Part of a small language model's weights: untied embeddings, 93M tokens.
Each number is 50 + 15 x the weight over its row's rms, rounded and kept within 0 to 99. Layers, rows and columns count from 0. The size before them is the row's rms in percent of the matrix's.

# layer 2 MLP gate, 192x64, rms 0.0794, rows 120-156, columns 0-63
084:58 44 51 62 44 46 48 46 44 63 51 28 48 49 51 93 34 24 35 51 66 52 56 55 48 23 48 52 80 53 41 29 50 67 75 34 21 62 41 42 41 52 51 70 75 50 54 31 55 27 58 58 70 46 33 65 58 30 66 58 47 50 75 82
132:60 66 20 61 48 35 30 62 53 52 48 39 23 26 47 43 68 51 43 31 35 36 52 47 56 29 73 40 72 86 63 69 63 43 48 57 52 40 58 57 57 44 69 84 30 27 58 61 54 48 45 29 52 40 22 52 68 62 67 77 52 58 41 52
010:43 53 49 61 20 24 64 71 77 50 74 44 74 55 25 41 43 61 63 45 27 26 74 49 67 49 33 28 43 44 63 38 57 42 50 67 53 74 31 57 58 65 41 62 69 75 57 50 47 69 53 57 37 47 56 34 30 38 66 50 45 20 53 38
119:30 50 60 51 76 74 72 55 40 51 51 29 34 50 56 51 28 29 59 57 65 45 43 23 50 46 69 80 47 51 61 49 42 51 66 56 25 43 78 59 57 65 48 55 43 28 31 58 38 29 66 22 39 45 41 72 59 86 47 36 45 73 49 39
080:61 38 53 55 94 58 57 60 53 81 57 70 30 57 46 73 26 30 36 33 35 58 36 62 44 52 58 66 39 21 55 36 52 33 67 43 36 40 53 39 36 41 69 56 64 38 31 82 48 24 55 21 35 53 54 59 43 57 66 61 53 50 49 63
011:36 80 60 56 42 08 64 54 65 46 59 50 45 45 35 40 35 67 53 28 73 57 75 62 42 63 40 28 46 44 49 42 42 47 33 47 77 58 30 58 46 65 26 55 54 69 62 30 57 61 50 66 82 49 30 25 30 38 63 28 54 54 56 41
140:55 45 43 09 65 61 53 53 71 40 35 42 47 21 40 27 38 59 76 37 40 47 23 73 44 29 45 63 95 45 63 45 47 43 36 53 39 54 46 55 23 60 68 62 53 51 30 36 57 53 68 54 58 47 50 60 53 68 51 46 83 34 56 52
074:50 36 22 57 72 76 45 52 23 72 34 46 50 51 62 46 29 47 66 33 45 91 56 64 45 62 65 69 43 54 39 43 45 58 49 79 32 29 43 18 33 47 71 57 40 30 47 57 65 47 24 54 44 48 69 58 56 76 46 41 42 57 38 50
115:64 48 36 41 68 77 42 52 13 68 32 15 45 58 64 62 34 30 41 55 64 55 31 61 52 52 57 75 35 48 71 47 58 61 57 36 37 41 54 61 33 37 64 54 49 24 44 62 68 19 56 54 67 37 51 64 62 74 58 64 24 54 46 64
094:44 54 36 40 72 65 31 53 21 51 27 76 58 59 40 73 49 59 56 49 42 75 64 40 50 69 49 58 32 71 44 58 41 50 25 58 54 37 41 36 54 28 78 54 36 31 36 63 76 60 38 32 39 33 59 56 22 60 43 53 61 71 20 52
074:40 33 55 62 44 56 39 81 45 59 13 55 28 59 85 74 51 32 39 27 23 56 50 70 59 52 52 46 58 40 30 37 58 56 36 57 14 28 58 45 62 36 43 66 37 48 39 62 43 54 65 32 38 41 62 57 66 59 46 59 22 59 44 59
102:42 48 40 38 90 64 47 62 46 67 47 26 33 45 44 54 35 40 22 45 55 75 39 49 27 55 70 67 66 57 44 29 44 61 63 57 43 28 62 54 34 41 92 37 41 40 19 49 60 29 59 52 41 37 58 55 45 41 39 37 54 71 24 58
053:67 52 55 46 74 54 27 61 19 42 40 13 37 63 57 56 54 27 58 68 49 55 33 64 54 56 45 54 25 66 62 45 45 66 65 43 53 22 64 70 37 56 67 31 44 33 32 62 38 44 52 52 15 40 52 73 61 55 51 72 29 56 51 74
063:59 20 53 47 64 65 31 63 50 59 43 23 64 63 46 74 46 10 57 62 61 61 28 70 63 51 32 87 44 60 70 38 42 27 80 49 27 39 70 52 30 50 53 62 36 40 35 51 55 29 66 52 38 48 56 74 46 46 49 46 50 52 56 50
064:51 32 20 52 80 50 40 52 18 60 19 21 30 51 58 68 40 33 42 59 31 56 23 70 36 47 46 65 57 59 47 42 36 49 53 50 32 51 65 39 29 62 56 58 45 33 38 46 51 16 58 58 63 60 44 61 49 76 53 83 37 38 49 52
134:53 32 44 52 50 72 28 49 12 60 27 29 48 71 51 57 65 17 40 79 37 66 20 38 53 57 72 52 54 63 38 33 54 30 46 37 62 49 60 60 33 56 63 29 40 79 53 40 57 36 68 65 55 43 31 53 59 51 52 43 57 38 54 76
134:83 52 24 58 50 47 52 77 29 38 32 58 50 54 87 44 48 50 34 69 37 53 59 50 65 46 55 44 43 55 56 06 45 67 59 45 32 49 44 43 59 58 50 41 38 45 41 69 46 36 59 72 49 46 17 79 65 61 49 32 69 59 40 73
040:48 40 21 46 61 48 38 46 34 60 25 30 23 67 45 71 51 37 45 73 50 76 33 43 26 61 73 69 57 49 46 33 56 38 46 40 42 27 64 54 51 52 93 41 42 22 29 63 68 55 44 39 50 43 51 61 44 77 49 60 31 59 43 61
118:30 65 83 67 42 66 51 23 56 42 63 38 47 72 69 60 36 59 56 48 62 77 33 42 28 37 48 79 58 21 33 42 33 57 37 72 49 54 84 48 42 54 27 52 54 35 59 38 60 41 57 51 64 53 53 47 28 32 51 21 43 57 49 32
114:80 57 13 60 60 74 51 37 55 46 23 62 26 44 39 41 47 60 39 57 59 64 66 56 52 45 58 50 45 34 41 45 37 40 61 43 52 54 82 24 51 40 45 57 41 52 65 37 25 37 54 69 73 49 50 57 49 66 82 61 45 08 32 57
106:68 00 22 67 53 65 17 46 21 37 27 62 63 54 34 58 35 51 45 64 40 75 53 53 61 59 28 59 39 49 56 38 60 50 33 63 44 44 43 57 60 65 64 67 47 45 39 62 46 62 65 65 24 55 31 54 54 50 42 54 52 29 55 38
133:42 46 60 45 71 53 37 59 41 68 73 11 37 67 62 77 72 61 58 70 60 43 08 74 21 44 48 55 45 49 48 33 43 27 42 26 56 44 65 59 62 57 44 27 55 52 50 55 42 30 64 46 53 82 42 39 47 56 59 43 53 50 33 66
117:47 52 56 54 41 91 27 70 52 62 34 20 22 64 50 58 31 29 64 80 54 56 42 36 47 63 63 65 52 57 49 47 47 18 64 42 48 54 86 48 69 28 42 50 43 36 29 56 58 13 54 50 56 55 53 65 55 65 55 47 50 41 60 59
149:49 18 26 60 61 47 42 47 45 39 70 47 29 54 65 47 70 65 56 50 73 58 40 55 76 59 55 62 32 54 49 53 53 34 43 39 59 35 65 44 43 10 51 73 68 54 27 69 34 31 47 40 48 46 75 43 48 88 51 32 61 31 74 54
011:38 48 45 24 38 23 71 43 65 32 60 50 54 23 60 36 33 47 44 22 43 35 58 43 56 32 27 24 57 68 38 54 55 37 53 33 55 57 31 47 50 50 10 42 53 61 58 41 58 58 38 22 44 37 68 34 32 26 61 20 49 43 61 53
098:46 81 48 66 35 58 53 62 51 42 52 28 17 56 32 57 64 43 60 73 36 42 21 45 29 48 50 43 53 65 36 39 44 29 48 38 59 45 60 46 40 68 71 55 61 47 37 55 06 61 39 77 35 73 29 70 60 60 43 73 62 37 55 53
065:79 43 11 39 49 69 46 56 70 52 30 31 39 57 35 79 41 44 49 58 48 66 39 46 34 44 76 55 48 50 45 56 55 55 77 38 53 14 27 59 56 76 74 61 55 43 27 72 36 45 71 30 45 57 47 71 64 51 62 46 47 54 43 61
138:53 50 51 33 58 76 54 70 36 70 30 53 46 59 31 61 30 48 52 52 75 96 64 47 52 48 68 60 59 46 49 54 30 36 46 64 54 41 42 37 30 42 72 60 33 32 45 58 77 52 30 86 42 37 65 45 40 64 59 39 22 63 43 38
133:55 59 55 34 47 66 20 48 33 70 35 40 65 73 44 46 53 40 76 56 75 67 49 42 38 38 53 63 54 59 51 47 60 37 33 28 60 32 46 47 40 69 38 49 46 21 35 67 55 09 33 44 56 68 70 79 64 64 66 27 37 44 63 58
072:59 40 23 34 62 61 45 48 25 64 32 32 37 70 23 56 39 22 58 51 61 71 08 57 39 50 41 55 42 64 62 50 49 35 53 36 41 31 54 28 40 46 56 47 40 49 46 38 38 43 48 58 46 46 55 94 63 67 69 62 20 47 66 53
142:57 57 14 60 59 42 45 49 67 57 44 14 39 45 32 76 53 24 28 50 45 56 19 59 39 24 43 41 68 72 58 50 55 54 41 37 35 52 47 37 73 60 64 64 74 61 40 40 46 49 53 74 41 72 48 67 45 55 73 77 40 31 62 47
072:55 39 60 45 67 65 67 48 22 56 31 55 36 57 61 58 36 40 67 44 52 50 43 50 58 61 35 73 45 55 65 63 52 69 49 57 14 42 52 39 73 43 74 42 46 31 53 75 30 38 72 38 29 46 47 96 78 58 28 47 56 70 52 53
063:62 52 43 48 68 77 40 50 31 65 22 30 45 80 58 44 51 42 41 57 62 72 39 53 29 76 52 88 60 34 47 53 26 51 32 48 65 50 34 81 22 60 60 51 56 40 62 72 69 47 63 47 52 50 61 67 70 59 59 60 27 61 45 46
082:83 68 54 19 55 66 47 43 34 37 00 38 48 48 42 51 50 54 59 45 81 57 44 43 46 66 46 70 41 51 51 66 22 50 41 42 63 35 54 72 50 38 70 35 37 29 58 78 48 37 37 34 52 24 44 45 56 73 55 41 46 46 42 45
053:73 48 50 55 59 70 53 71 23 52 44 40 18 63 73 56 35 41 37 42 73 59 29 67 53 60 45 90 58 48 54 50 29 57 40 45 40 47 62 60 42 47 78 52 71 33 58 73 46 54 64 38 47 43 49 97 62 49 39 53 46 60 61 34
127:50 31 49 43 67 51 38 69 59 45 53 41 42 48 36 41 36 19 39 50 56 48 28 75 49 64 18 57 35 48 77 55 64 71 51 21 34 53 44 41 68 41 55 36 72 50 45 65 25 24 76 64 47 53 65 76 44 50 56 39 51 59 35 83
086:64 51 74 22 69 50 65 40 27 57 31 25 50 53 60 75 26 27 66 31 69 71 61 66 42 67 37 68 51 41 68 49 31 74 34 65 41 50 53 62 60 34 63 49 74 24 21 50 48 40 64 35 53 41 48 67 58 43 44 66 42 53 58 46
# layer 2 MLP up, 192x64, rms 0.0819, rows 120-155, columns 0-63
098:56 48 21 66 76 78 24 67 67 45 58 44 58 50 36 58 82 27 52 61 53 25 39 46 50 56 51 46 50 59 77 27 56 50 51 53 36 42 70 36 63 42 70 34 68 35 60 26 13 38 51 37 32 48 65 51 40 47 58 35 65 55 54 32
128:52 32 61 38 57 73 58 42 42 50 28 58 55 64 60 59 39 40 57 76 56 68 46 61 26 66 35 84 27 31 43 37 33 68 58 30 33 47 47 38 53 58 66 26 86 64 31 47 53 43 61 67 41 52 74 55 36 59 35 16 46 64 56 57
010:33 38 54 53 37 42 37 31 47 26 43 53 45 46 35 63 33 40 55 31 14 33 60 31 40 35 32 35 37 62 45 71 51 46 47 28 44 45 50 44 34 37 21 49 20 56 47 27 52 65 42 47 33 45 33 40 38 26 29 24 34 32 52 22
072:36 48 62 59 79 52 57 47 41 57 45 67 57 53 23 81 59 61 42 53 62 50 61 80 34 55 48 43 54 38 47 50 49 45 44 48 72 55 25 58 40 82 53 56 34 66 39 43 54 46 46 60 31 54 55 59 00 57 50 60 47 28 37 57
092:70 54 61 30 65 34 27 44 46 71 65 70 42 67 56 49 77 71 48 44 34 44 31 51 53 56 33 73 52 45 55 16 60 51 35 49 52 51 45 55 55 51 42 41 44 45 54 16 19 42 39 41 11 37 94 59 44 58 53 54 46 65 46 48
006:62 65 37 61 32 70 37 72 46 25 40 52 76 44 64 45 51 64 68 34 38 55 65 62 52 38 61 33 42 31 56 53 46 87 56 52 56 56 71 21 63 58 28 53 70 61 62 56 44 43 62 69 81 58 34 56 63 83 46 61 49 35 67 70
118:44 55 58 08 58 45 56 46 69 39 34 52 66 26 41 38 33 62 77 54 36 51 26 73 43 28 40 60 71 44 65 44 48 41 38 60 41 61 24 64 19 66 70 45 69 51 33 31 60 59 60 60 63 46 67 42 57 51 44 35 67 19 58 48
087:31 57 79 59 76 37 62 61 47 46 39 39 63 27 74 46 56 58 11 73 32 36 61 75 39 33 57 37 37 36 49 56 53 39 67 49 25 51 72 59 66 53 42 53 80 70 44 51 57 43 33 36 48 59 53 47 59 51 68 35 51 62 17 63
046:58 54 73 69 30 58 28 54 45 64 41 38 58 71 65 45 56 25 59 70 42 38 28 72 48 65 57 53 39 63 69 22 44 48 47 63 71 61 71 40 43 42 41 57 33 45 59 24 54 86 45 43 09 39 52 56 41 53 51 23 41 38 43 33
097:40 63 60 59 41 38 52 43 70 47 52 26 48 40 61 47 40 88 23 55 47 51 55 33 35 65 59 55 35 32 40 57 45 61 36 63 71 18 54 45 71 47 61 55 60 66 43 44 62 43 16 60 52 47 80 54 64 35 90 60 34 64 53 26
089:57 41 40 42 44 37 52 57 48 44 50 53 48 67 73 73 44 60 20 39 32 55 29 58 64 23 62 25 61 48 91 55 31 22 50 74 33 53 56 22 50 54 54 41 50 34 48 79 57 44 67 61 66 47 89 45 62 50 51 47 41 44 36 57
100:52 64 54 62 57 57 74 72 64 49 65 51 48 64 63 80 43 46 09 54 56 49 76 66 52 50 61 59 66 38 53 22 56 29 72 62 36 57 51 49 37 45 52 49 28 42 31 12 51 53 07 47 46 43 73 57 37 45 55 52 40 54 43 38
088:39 44 74 40 44 48 66 56 45 29 71 17 60 49 36 79 43 55 69 35 35 52 57 55 38 71 55 33 67 21 48 52 40 56 24 67 46 40 61 40 48 49 44 56 08 77 33 69 47 56 80 58 58 49 65 44 47 42 25 40 55 45 43 38
077:77 52 24 76 65 46 46 45 63 66 30 58 46 58 56 29 65 36 39 22 62 60 32 39 45 34 50 50 32 99 41 65 50 32 66 39 44 75 49 40 40 33 25 45 60 27 72 48 65 59 46 59 33 52 53 63 28 46 45 61 51 57 62 55
096:65 53 51 45 00 36 36 56 36 60 39 24 45 44 62 54 50 46 25 33 52 59 56 44 72 18 47 51 47 68 73 65 50 44 53 49 44 66 43 45 59 74 11 34 43 50 47 40 59 58 69 67 82 42 55 64 62 58 34 54 34 62 55 54
121:41 53 61 34 41 23 66 60 83 50 66 68 50 29 43 69 36 65 54 48 58 30 62 60 53 47 24 69 50 39 78 54 28 73 54 68 26 46 46 31 60 39 50 66 62 26 35 73 40 55 44 26 58 61 69 67 32 54 51 64 46 61 46 25
121:71 58 30 72 47 25 58 83 44 30 44 69 58 55 76 37 41 46 38 70 34 56 64 51 68 53 50 32 33 44 44 22 37 73 55 50 56 56 34 62 57 68 40 43 29 58 41 58 50 35 49 76 44 35 15 54 65 36 47 29 69 57 38 66
111:53 43 54 57 33 71 72 43 65 32 59 42 65 59 63 58 10 38 72 35 39 53 57 57 42 26 62 39 52 56 36 49 35 38 56 69 49 51 55 29 51 42 45 91 50 49 51 66 59 62 16 28 49 50 49 57 30 47 83 27 51 27 59 35
119:94 22 48 27 70 42 52 80 40 52 35 27 36 55 57 48 44 25 38 49 35 38 45 61 56 48 60 44 50 64 65 48 39 53 57 53 42 30 58 37 32 41 72 35 72 42 43 50 49 40 58 45 54 48 63 57 67 31 70 91 49 39 25 68
108:69 69 42 55 57 50 57 53 64 47 45 65 51 54 56 38 34 63 49 65 40 63 60 49 65 61 69 46 55 33 28 71 38 32 61 74 86 63 47 58 32 37 46 37 39 67 65 37 49 59 35 68 48 11 62 22 09 48 50 57 48 30 31 56
066:34 59 51 53 73 53 64 56 26 83 56 44 46 42 47 56 45 50 81 52 71 24 17 55 48 50 47 71 60 66 66 43 40 57 41 45 21 54 53 19 36 33 51 47 55 63 57 54 46 18 71 30 73 62 41 74 74 63 38 39 57 55 50 51
116:69 63 45 54 50 66 68 50 05 36 24 72 37 27 25 36 41 44 44 52 54 83 61 36 68 56 62 78 57 42 61 52 32 86 57 59 35 37 40 35 45 36 54 44 46 49 34 44 44 37 55 60 50 41 71 69 36 56 56 72 49 66 45 45
075:43 52 32 20 46 21 77 66 38 46 48 21 30 20 28 43 66 76 47 31 50 70 54 39 48 58 44 49 55 47 35 64 49 54 29 50 54 52 54 47 60 56 36 57 62 37 82 51 34 47 85 29 64 50 75 60 45 57 34 49 60 60 44 71
127:36 17 42 56 62 50 47 43 41 36 73 45 26 68 62 39 64 66 55 57 62 48 42 35 64 60 61 55 24 49 41 53 58 30 52 50 66 45 68 38 53 18 44 79 75 48 33 77 34 46 52 44 54 38 57 43 54 90 52 35 70 32 78 49
007:25 36 64 27 41 25 56 62 22 39 53 51 50 52 52 32 32 57 50 23 63 54 71 14 64 32 41 20 33 39 53 59 25 28 33 45 51 60 39 52 73 55 51 45 32 69 68 38 69 40 43 55 32 41 59 31 41 28 42 48 40 44 45 40
062:49 10 69 59 46 47 46 73 40 58 56 29 64 58 54 59 45 39 70 35 44 33 26 55 54 44 30 54 57 64 77 46 37 70 47 47 24 27 72 66 42 45 65 27 53 45 52 66 52 20 62 32 57 68 68 62 63 59 43 32 83 58 49 48
081:69 46 19 42 52 46 45 57 32 55 46 40 70 53 31 39 48 65 63 25 38 50 30 37 32 79 43 54 63 72 63 29 54 45 42 33 50 54 57 52 66 58 73 41 46 29 51 78 41 48 86 71 24 37 50 62 29 48 45 71 60 53 66 24
136:44 31 67 50 50 29 55 53 44 35 67 37 55 35 63 61 62 45 52 35 22 22 36 59 43 35 25 40 23 66 65 39 59 43 59 27 23 48 44 66 87 50 44 51 60 60 60 57 52 24 77 31 71 66 50 47 60 64 41 68 71 48 51 68
132:35 70 76 36 48 41 30 43 52 67 40 52 67 64 35 36 63 62 76 55 74 47 54 41 48 43 52 50 58 52 27 63 74 24 22 36 86 43 30 42 46 70 23 54 37 45 50 64 63 40 25 37 58 64 63 56 62 54 55 18 51 44 62 42
119:65 56 73 46 29 31 61 61 41 48 52 51 52 55 75 39 50 72 43 43 47 41 51 72 79 35 57 39 47 52 60 89 41 30 50 80 44 90 54 35 51 43 24 31 30 37 49 48 74 52 49 57 61 37 56 68 63 45 25 71 45 58 57 39
149:52 50 15 66 79 42 54 54 55 55 45 63 25 45 30 64 40 42 15 41 50 57 57 57 61 52 55 38 66 42 55 22 46 70 58 41 45 56 37 43 61 70 64 55 70 74 44 25 38 55 36 73 36 38 52 67 48 42 84 66 42 55 56 83
086:55 43 40 72 28 80 29 53 39 69 39 61 52 55 33 62 82 09 67 49 51 31 35 64 40 58 60 51 48 76 62 49 50 69 71 58 52 48 47 53 23 72 54 76 43 48 43 54 20 64 52 54 51 49 47 55 65 57 45 18 63 37 56 39
110:50 46 18 31 40 51 75 71 60 59 50 25 56 28 40 49 55 74 65 45 76 77 48 41 53 23 38 62 47 64 38 27 47 35 52 31 45 44 33 44 58 53 27 46 54 38 33 51 35 34 61 18 57 54 64 71 66 76 43 61 65 54 44 70
057:51 40 58 36 53 29 66 51 21 50 55 55 62 40 53 57 13 74 68 41 50 57 82 54 61 74 52 54 71 34 39 32 42 50 24 58 61 39 56 44 50 37 69 67 31 81 35 84 50 57 44 71 72 45 26 44 58 48 58 43 39 44 46 35
096:45 57 71 77 38 70 22 49 09 40 48 65 54 50 35 60 47 25 46 69 49 27 48 70 48 43 66 48 51 38 63 62 31 60 61 57 46 66 51 46 36 73 42 72 51 61 51 56 39 64 32 62 50 56 50 30 50 53 73 10 40 30 42 28
083:34 48 70 71 36 56 45 57 62 43 80 38 50 64 87 21 29 40 67 45 75 56 44 63 71 58 29 61 30 51 68 74 59 52 63 27 47 66 51 47 55 15 40 31 54 51 32 52 65 53 51 50 60 48 83 50 67 48 46 34 46 48 52 63
# layer 2 MLP down (transposed), 192x64, rms 0.0785, rows 120-155, columns 0-63
111:73 44 21 55 71 87 33 70 63 44 52 50 55 52 42 53 88 40 59 57 53 30 42 48 59 56 56 53 44 50 79 33 54 45 55 55 41 52 78 36 67 43 75 30 65 28 52 23 23 36 40 41 37 45 61 52 31 47 59 40 62 56 39 29
118:65 58 23 58 50 38 32 65 47 55 47 42 23 29 44 45 75 44 33 44 32 36 53 43 62 31 68 40 79 80 65 62 52 43 65 60 59 43 60 58 51 39 77 78 33 18 46 55 54 43 42 26 54 37 29 61 62 58 68 78 48 61 43 57
007:49 82 76 76 31 57 40 46 69 58 59 56 70 54 57 71 37 48 58 54 25 65 59 63 38 49 47 47 56 44 78 72 54 28 45 60 43 47 58 58 74 57 45 62 35 68 45 63 41 60 40 74 68 40 45 60 21 24 68 46 65 64 52 16
066:37 56 73 78 62 47 50 61 57 54 58 48 55 67 21 84 45 44 58 49 65 44 58 65 34 54 28 39 59 33 50 44 55 36 41 44 72 42 33 55 56 81 45 61 35 71 38 45 39 31 55 54 30 71 57 63 01 56 38 43 49 35 32 39
098:66 59 53 30 52 25 21 43 42 71 64 74 37 65 55 43 77 75 47 44 42 54 33 50 48 50 34 80 57 47 47 24 71 52 36 48 59 53 45 53 64 71 42 52 50 60 59 13 25 42 32 51 22 31 77 67 40 51 49 47 52 68 47 41
006:60 68 51 50 29 63 51 40 36 55 56 32 79 62 55 54 47 44 39 30 50 58 39 48 47 81 59 47 70 44 34 42 55 64 71 72 59 74 59 39 62 66 37 34 36 58 41 58 56 75 93 60 45 43 30 40 69 35 58 25 44 64 65 19
107:41 59 53 75 32 31 38 48 23 52 71 47 56 76 51 65 56 46 26 62 61 47 88 22 59 65 57 35 20 54 37 57 57 55 51 55 66 54 58 44 75 39 29 39 38 49 86 61 38 36 40 52 46 63 52 33 42 31 52 56 25 66 37 48
094:32 57 70 63 76 31 68 65 40 42 42 46 62 22 67 40 50 73 05 67 49 37 61 67 34 40 56 30 30 35 54 64 57 44 56 50 32 47 76 49 65 44 43 51 64 73 50 50 62 39 20 40 50 57 55 52 51 53 68 34 45 57 18 56
037:63 46 81 63 25 58 32 57 50 71 47 50 60 67 57 43 57 37 76 67 58 37 35 78 48 63 50 41 37 59 71 35 45 57 48 61 61 59 70 22 50 43 45 54 25 39 62 27 41 92 42 39 20 27 46 63 46 50 54 39 47 43 43 31
103:43 54 65 54 33 40 48 46 66 53 56 20 42 49 65 46 61 72 28 45 47 39 34 39 36 52 57 61 44 32 40 53 42 50 55 55 79 18 64 39 66 59 45 64 56 73 58 47 43 33 14 57 55 53 64 46 79 43 99 54 40 52 57 24
097:45 33 44 39 31 38 54 67 52 49 26 66 39 64 66 63 50 70 33 27 36 54 34 66 75 31 56 30 44 50 80 43 45 22 52 68 38 50 60 04 60 68 41 49 49 45 56 72 56 64 61 52 57 50 83 34 30 61 56 46 40 44 40 56
100:53 62 48 68 45 40 68 84 65 41 65 64 49 61 60 71 38 46 30 39 64 42 84 59 65 58 55 56 48 45 64 29 71 32 50 46 45 52 52 42 50 48 30 51 38 41 42 17 50 59 00 41 35 50 68 56 26 50 62 47 40 44 46 30
092:39 46 74 42 40 49 62 51 44 36 67 17 63 51 40 82 47 57 66 35 38 55 52 62 39 73 50 30 70 27 44 46 41 57 28 64 50 37 64 39 42 56 50 58 17 82 36 70 46 56 95 55 60 53 66 46 49 51 26 40 54 48 46 36
078:77 43 34 68 68 45 51 43 65 61 37 61 42 53 54 31 69 37 42 20 57 53 38 33 44 35 57 45 26 94 39 63 50 29 61 39 43 75 51 42 39 27 28 40 68 19 68 54 67 61 39 55 36 52 52 74 33 40 39 54 54 60 61 59
102:70 53 47 37 00 41 31 49 38 56 44 42 48 46 69 53 51 41 25 38 53 64 56 46 63 28 50 53 44 71 83 67 57 43 58 48 42 63 47 41 50 66 07 35 42 48 51 39 60 56 75 62 78 32 59 70 59 52 37 51 42 63 48 58
115:60 25 55 51 54 69 34 54 15 61 30 43 59 79 55 51 71 13 37 71 45 71 23 41 54 61 69 57 51 56 42 33 48 37 56 35 60 51 72 57 30 50 64 34 41 78 64 31 56 38 72 53 56 34 37 56 63 43 44 41 58 31 49 70
115:15 61 76 48 59 48 53 20 82 67 72 43 49 40 22 50 45 62 61 31 62 35 47 52 42 58 45 54 49 46 33 87 53 32 36 58 81 55 51 54 41 45 52 59 50 52 56 38 60 61 39 34 45 62 75 13 41 40 56 53 38 49 61 31
126:53 36 57 59 35 72 74 50 62 42 60 45 71 59 61 52 19 41 83 34 40 43 55 52 49 31 59 35 53 54 31 55 41 40 55 69 46 48 58 25 56 41 43 87 49 51 54 70 53 63 12 28 52 56 40 56 38 50 87 31 60 30 62 35
121:37 57 85 50 46 58 47 28 59 46 61 28 42 65 68 45 43 61 58 49 52 74 56 54 29 35 43 85 40 18 45 44 33 58 41 68 53 46 87 40 61 59 19 61 68 35 45 41 44 43 78 54 63 67 47 49 36 31 64 40 42 51 42 26
114:28 61 84 44 43 20 37 61 59 59 76 36 65 57 54 60 44 40 57 61 38 32 50 50 55 55 46 36 60 64 48 51 57 49 51 59 66 43 24 88 38 60 44 41 64 49 38 76 80 56 38 46 18 41 50 42 35 36 14 39 54 68 59 41
072:70 24 19 65 56 67 17 56 15 52 26 60 68 46 29 57 43 47 61 64 54 57 43 61 71 52 22 73 45 52 70 47 50 50 40 74 34 49 39 50 53 56 57 74 41 45 48 52 40 49 84 55 47 57 29 57 59 59 48 55 36 33 63 26
118:47 52 48 48 77 46 44 61 34 60 84 30 23 59 60 67 74 76 48 58 61 49 12 77 27 59 55 57 38 38 54 34 44 28 43 23 48 42 55 57 59 61 39 28 52 49 53 47 49 53 65 48 55 78 54 31 35 62 70 52 48 51 19 65
077:40 65 40 24 43 29 58 64 31 43 42 25 22 35 31 61 63 75 42 52 56 72 49 33 44 54 45 53 54 53 21 62 55 46 31 43 56 59 55 58 58 57 43 59 58 32 80 55 49 44 85 29 75 52 85 51 38 70 31 49 64 58 65 57
109:42 82 63 52 42 43 54 54 74 51 26 54 72 42 43 51 34 41 38 45 31 36 59 58 25 46 47 36 59 52 61 47 45 71 50 63 39 71 27 60 53 82 48 30 25 58 68 30 71 75 56 64 51 66 34 52 38 21 60 58 41 71 23 44
006:62 42 81 68 56 57 52 56 53 51 87 54 62 71 49 38 76 73 48 44 36 37 37 34 49 33 61 50 37 39 61 61 43 60 37 46 31 84 69 44 49 60 82 42 63 49 57 35 50 78 31 61 46 75 41 68 16 58 60 48 48 63 43 45
067:52 82 45 56 53 55 52 60 47 61 57 19 20 65 37 63 67 51 73 66 49 58 21 48 29 32 36 42 44 60 48 48 41 41 46 48 52 44 54 70 30 62 69 49 50 47 48 63 11 67 24 63 52 76 38 78 65 67 34 71 60 46 46 45
084:67 50 33 43 52 44 43 54 34 57 48 39 70 57 28 35 50 61 64 23 42 53 33 37 33 70 37 61 63 75 68 22 51 46 48 37 54 59 51 59 66 57 73 37 53 27 47 77 35 54 87 66 26 34 52 59 39 43 46 69 53 62 67 15
133:42 11 47 37 61 59 58 83 20 54 63 49 42 32 56 76 34 44 58 34 44 76 62 41 60 29 43 47 33 52 74 45 56 43 48 46 24 48 46 54 77 53 59 50 49 39 79 45 87 27 50 66 62 44 67 30 56 60 49 42 48 55 41 38
125:33 56 55 53 49 26 86 40 82 43 51 60 41 23 48 48 48 65 22 44 31 23 52 55 65 78 39 39 39 55 45 50 45 61 53 66 49 66 47 54 60 33 54 44 57 76 68 49 54 94 72 51 45 36 37 30 39 41 31 63 58 63 43 46
126:67 50 53 37 26 25 65 61 35 43 60 48 55 42 67 42 49 67 45 46 48 29 43 73 67 42 59 28 40 49 66 81 42 32 56 76 50 83 56 42 38 34 26 24 34 37 55 39 68 58 60 50 57 21 53 79 60 52 28 74 53 54 53 46
113:66 58 24 29 67 39 53 47 58 47 53 55 40 61 44 62 63 29 26 42 59 52 36 37 47 45 52 38 61 27 56 29 25 39 33 55 44 50 44 30 62 54 58 54 76 92 60 28 46 40 58 71 56 32 52 64 59 45 91 48 40 55 54 84
092:56 43 37 63 33 89 34 53 38 71 41 60 49 61 37 56 77 05 63 44 51 41 37 55 30 59 57 50 50 64 64 51 50 72 75 58 40 50 44 60 20 67 50 74 38 44 40 48 18 67 55 52 45 47 43 51 65 52 40 21 61 33 47 37
119:53 47 14 34 35 55 76 74 55 60 49 30 50 29 46 63 56 74 58 49 70 86 54 46 48 20 44 67 54 61 29 28 52 31 53 33 51 45 41 48 52 56 23 49 57 38 36 48 36 32 60 29 59 52 57 73 58 75 50 68 60 55 42 77
052:46 40 58 46 46 20 58 49 18 47 51 46 62 44 53 57 23 69 77 40 46 49 62 62 63 75 46 64 73 37 28 27 41 52 32 53 61 30 56 37 55 38 58 66 32 87 43 91 31 51 51 62 62 50 27 51 64 53 60 38 40 48 46 34
102:42 54 67 73 39 72 17 52 12 44 56 65 58 48 41 45 48 30 58 63 49 30 48 70 44 50 64 46 55 37 64 71 39 64 66 57 37 71 54 42 42 65 38 69 42 66 52 52 44 68 36 57 46 59 48 31 56 58 74 10 47 26 35 23
078:32 56 60 72 33 53 42 45 60 53 74 51 48 61 96 40 35 58 76 42 66 47 51 42 68 52 60 46 34 73 31 71 47 41 61 47 61 40 32 35 36 29 36 53 50 47 38 51 75 69 18 23 49 42 67 26 68 43 51 43 51 37 66 36